{"num_attention_heads": 5, "num_key_value_heads": 1, "intermediate_size": 896, "hidden_act": "swiglu", "norm_place": "pre", "positions": "rope", "rope_theta": 79900.0, "init_std_qkv": 0.0179, "init_std_o": 0.0027, "init_std_down": 0.0027, "init_out_by_depth": true, "learning_rate": 0.00326, "max_grad_norm": 0.5, "final_lr_fraction": 0.0, "max_seq_len": 2048}
Each number is 50 + 10 x the weight over its row's rms, rounded and kept within 0 to 99. Layers, rows and columns count from 0. The size before them is the row's rms in percent of the matrix's.

# k: layer 3 attention key, 64x448, rms 0.119, rows 42-45, columns 128-191
# q: layer 3 attention query, 320x448, rms 0.124, rows 43-46,107-110,171-173,235-237,299-301, columns 128-191
k42 100:51 42 42 61 51 53 53 60 58 48 62 60 41 50 62 53 51 64 41 64 41 62 40 46 55 33 49 58 57 49 58 34 33 45 60 58 43 35 46 61 62 54 63 63 42 51 49 43 30 41 46 57 34 62 58 32 37 48 60 48 38 42 47 42
q43 101:59 50 42 54 53 64 51 71 50 55 47 55 39 49 48 48 48 65 59 36 48 23 59 47 45 60 62 69 52 44 56 43 49 50 44 54 42 50 63 48 50 42 44 59 49 56 51 28 58 45 53 39 52 38 46 47 48 42 55 49 56 41 67 48
q107 098:41 60 51 49 56 41 43 56 26 60 44 56 57 47 38 62 55 55 64 54 38 39 51 30 31 68 49 57 48 36 56 60 51 44 47 39 58 48 51 42 63 41 49 51 40 56 37 56 64 27 69 74 31 41 50 46 39 39 46 51 65 46 39 46
q171 109:51 49 57 48 50 31 57 57 50 46 54 55 60 63 63 32 24 45 19 47 45 42 39 32 57 44 49 41 34 35 39 56 44 47 54 38 43 50 29 50 38 58 48 74 57 50 46 72 61 42 55 50 37 67 44 39 55 57 60 45 59 65 61 40
q235 087:47 49 60 60 73 58 47 65 56 41 55 47 53 50 30 59 44 34 62 46 69 70 45 43 36 38 41 64 59 82 37 50 45 50 52 56 48 58 64 59 52 48 46 44 49 50 48 32 48 66 58 55 54 42 40 46 39 50 41 60 47 47 56 45
q299 102:47 39 55 57 46 45 51 55 57 61 58 35 48 67 48 38 40 49 61 64 43 38 72 42 67 53 43 44 53 51 44 59 64 41 57 43 51 69 29 56 31 40 57 52 41 55 35 47 56 44 64 60 49 45 39 24 44 57 53 44 35 58 59 49
k43 101:59 48 60 59 51 51 57 47 52 50 48 57 58 46 56 45 68 38 41 54 57 61 46 62 55 64 45 57 52 45 67 50 58 53 38 59 70 41 50 37 46 57 43 40 67 43 51 45 42 55 47 61 55 54 48 36 47 56 37 51 50 48 42 55
q44 116:39 54 33 46 55 65 52 60 45 67 54 61 62 47 67 59 51 67 52 52 62 57 34 69 58 56 63 56 47 48 66 58 54 44 51 30 43 57 49 46 44 31 44 52 52 69 50 61 56 72 34 37 54 52 27 63 45 51 44 51 47 51 46 49
q108 119:38 34 59 57 54 53 51 48 41 50 38 55 51 37 53 37 53 54 48 48 40 37 50 68 60 49 53 46 53 64 53 52 37 38 45 51 50 70 26 54 34 50 25 66 66 60 47 41 39 63 57 49 47 61 58 59 49 60 41 56 57 44 57 53
q172 125:60 51 61 44 38 47 36 51 46 39 41 53 54 57 51 44 36 29 42 55 41 61 58 41 56 47 47 61 62 63 65 57 51 54 47 59 28 48 66 40 43 57 36 62 65 32 40 56 35 64 47 52 54 70 72 33 48 39 37 38 54 44 41 56
q236 099:33 54 38 35 61 39 46 79 72 35 45 44 42 43 41 53 41 47 43 52 48 45 48 57 53 29 48 52 65 49 35 58 57 74 48 63 43 42 67 57 39 59 39 49 62 49 49 45 55 24 40 50 51 37 43 34 59 60 38 56 51 49 66 34
q300 118:51 34 65 34 50 41 40 28 53 49 47 64 57 35 43 41 54 51 33 51 50 48 68 31 46 44 43 45 71 43 21 45 62 44 38 55 46 68 65 62 47 40 51 51 45 46 51 48 55 50 59 51 55 64 38 50 84 57 44 62 44 37 39 43
k44 097:50 53 58 37 26 58 49 42 42 58 54 47 33 39 39 61 59 46 39 39 43 49 60 55 27 65 74 34 37 59 22 57 43 37 54 60 41 33 44 45 54 37 29 49 58 50 45 49 38 40 46 46 51 35 64 54 41 53 63 68 51 51 56 59
q45 105:56 55 41 49 55 62 39 45 55 60 52 38 29 54 60 67 45 49 44 44 46 57 44 51 59 58 49 46 41 60 62 48 71 61 61 62 46 49 45 61 56 70 54 43 34 60 43 54 50 58 67 40 34 47 52 52 62 57 48 71 52 47 52 42
q109 096:60 44 43 57 46 70 56 56 63 56 43 30 61 34 47 51 54 33 50 53 48 52 65 32 51 46 56 42 40 66 48 59 64 58 70 69 22 55 50 46 28 30 37 59 36 61 42 59 55 53 60 40 58 54 39 66 66 55 59 51 56 48 51 41
q173 108:51 43 54 54 55 40 51 49 30 49 35 58 60 44 47 43 53 55 51 57 57 61 47 44 46 60 46 38 43 44 42 39 61 71 50 30 51 46 57 42 64 60 55 48 41 49 39 59 56 48 49 32 64 56 49 64 41 42 48 54 38 45 47 59
q237 088:56 40 62 43 64 49 35 45 52 50 62 45 53 43 56 50 40 54 52 62 42 51 41 45 63 58 54 37 43 53 25 46 67 47 42 63 62 54 52 48 44 36 56 30 28 50 59 62 65 41 63 49 56 57 64 62 54 42 30 61 52 30 45 42
q301 100:47 50 58 55 50 34 44 65 54 43 55 40 39 46 56 57 64 72 47 48 67 67 43 48 40 40 43 22 49 58 56 56 51 47 40 47 45 58 51 41 45 66 39 45 62 53 66 65 64 54 48 55 65 35 45 64 57 51 46 38 69 36 56 48
k45 101:20 68 32 47 59 69 57 47 42 44 54 35 74 46 38 59 70 50 47 36 48 52 54 50 45 67 52 53 53 65 58 54 34 57 57 62 63 59 33 41 68 37 53 57 47 56 35 56 44 51 38 34 49 43 46 43 53 43 57 48 51 69 68 40
q46 110:48 57 39 46 44 43 55 68 50 47 45 63 71 66 68 59 45 55 35 50 46 43 50 71 55 64 58 69 51 35 35 33 46 55 57 61 56 68 49 54 49 54 41 61 53 67 44 35 55 25 39 55 54 41 52 40 56 35 39 53 44 52 31 52
q110 117:15 54 33 49 40 43 29 56 69 41 54 50 44 49 59 62 58 56 55 61 56 45 58 60 46 21 51 54 37 40 45 24 44 60 71 40 58 47 45 51 58 64 56 67 49 61 45 45 50 43 23 35 41 42 65 48 41 49 43 58 59 51 45 45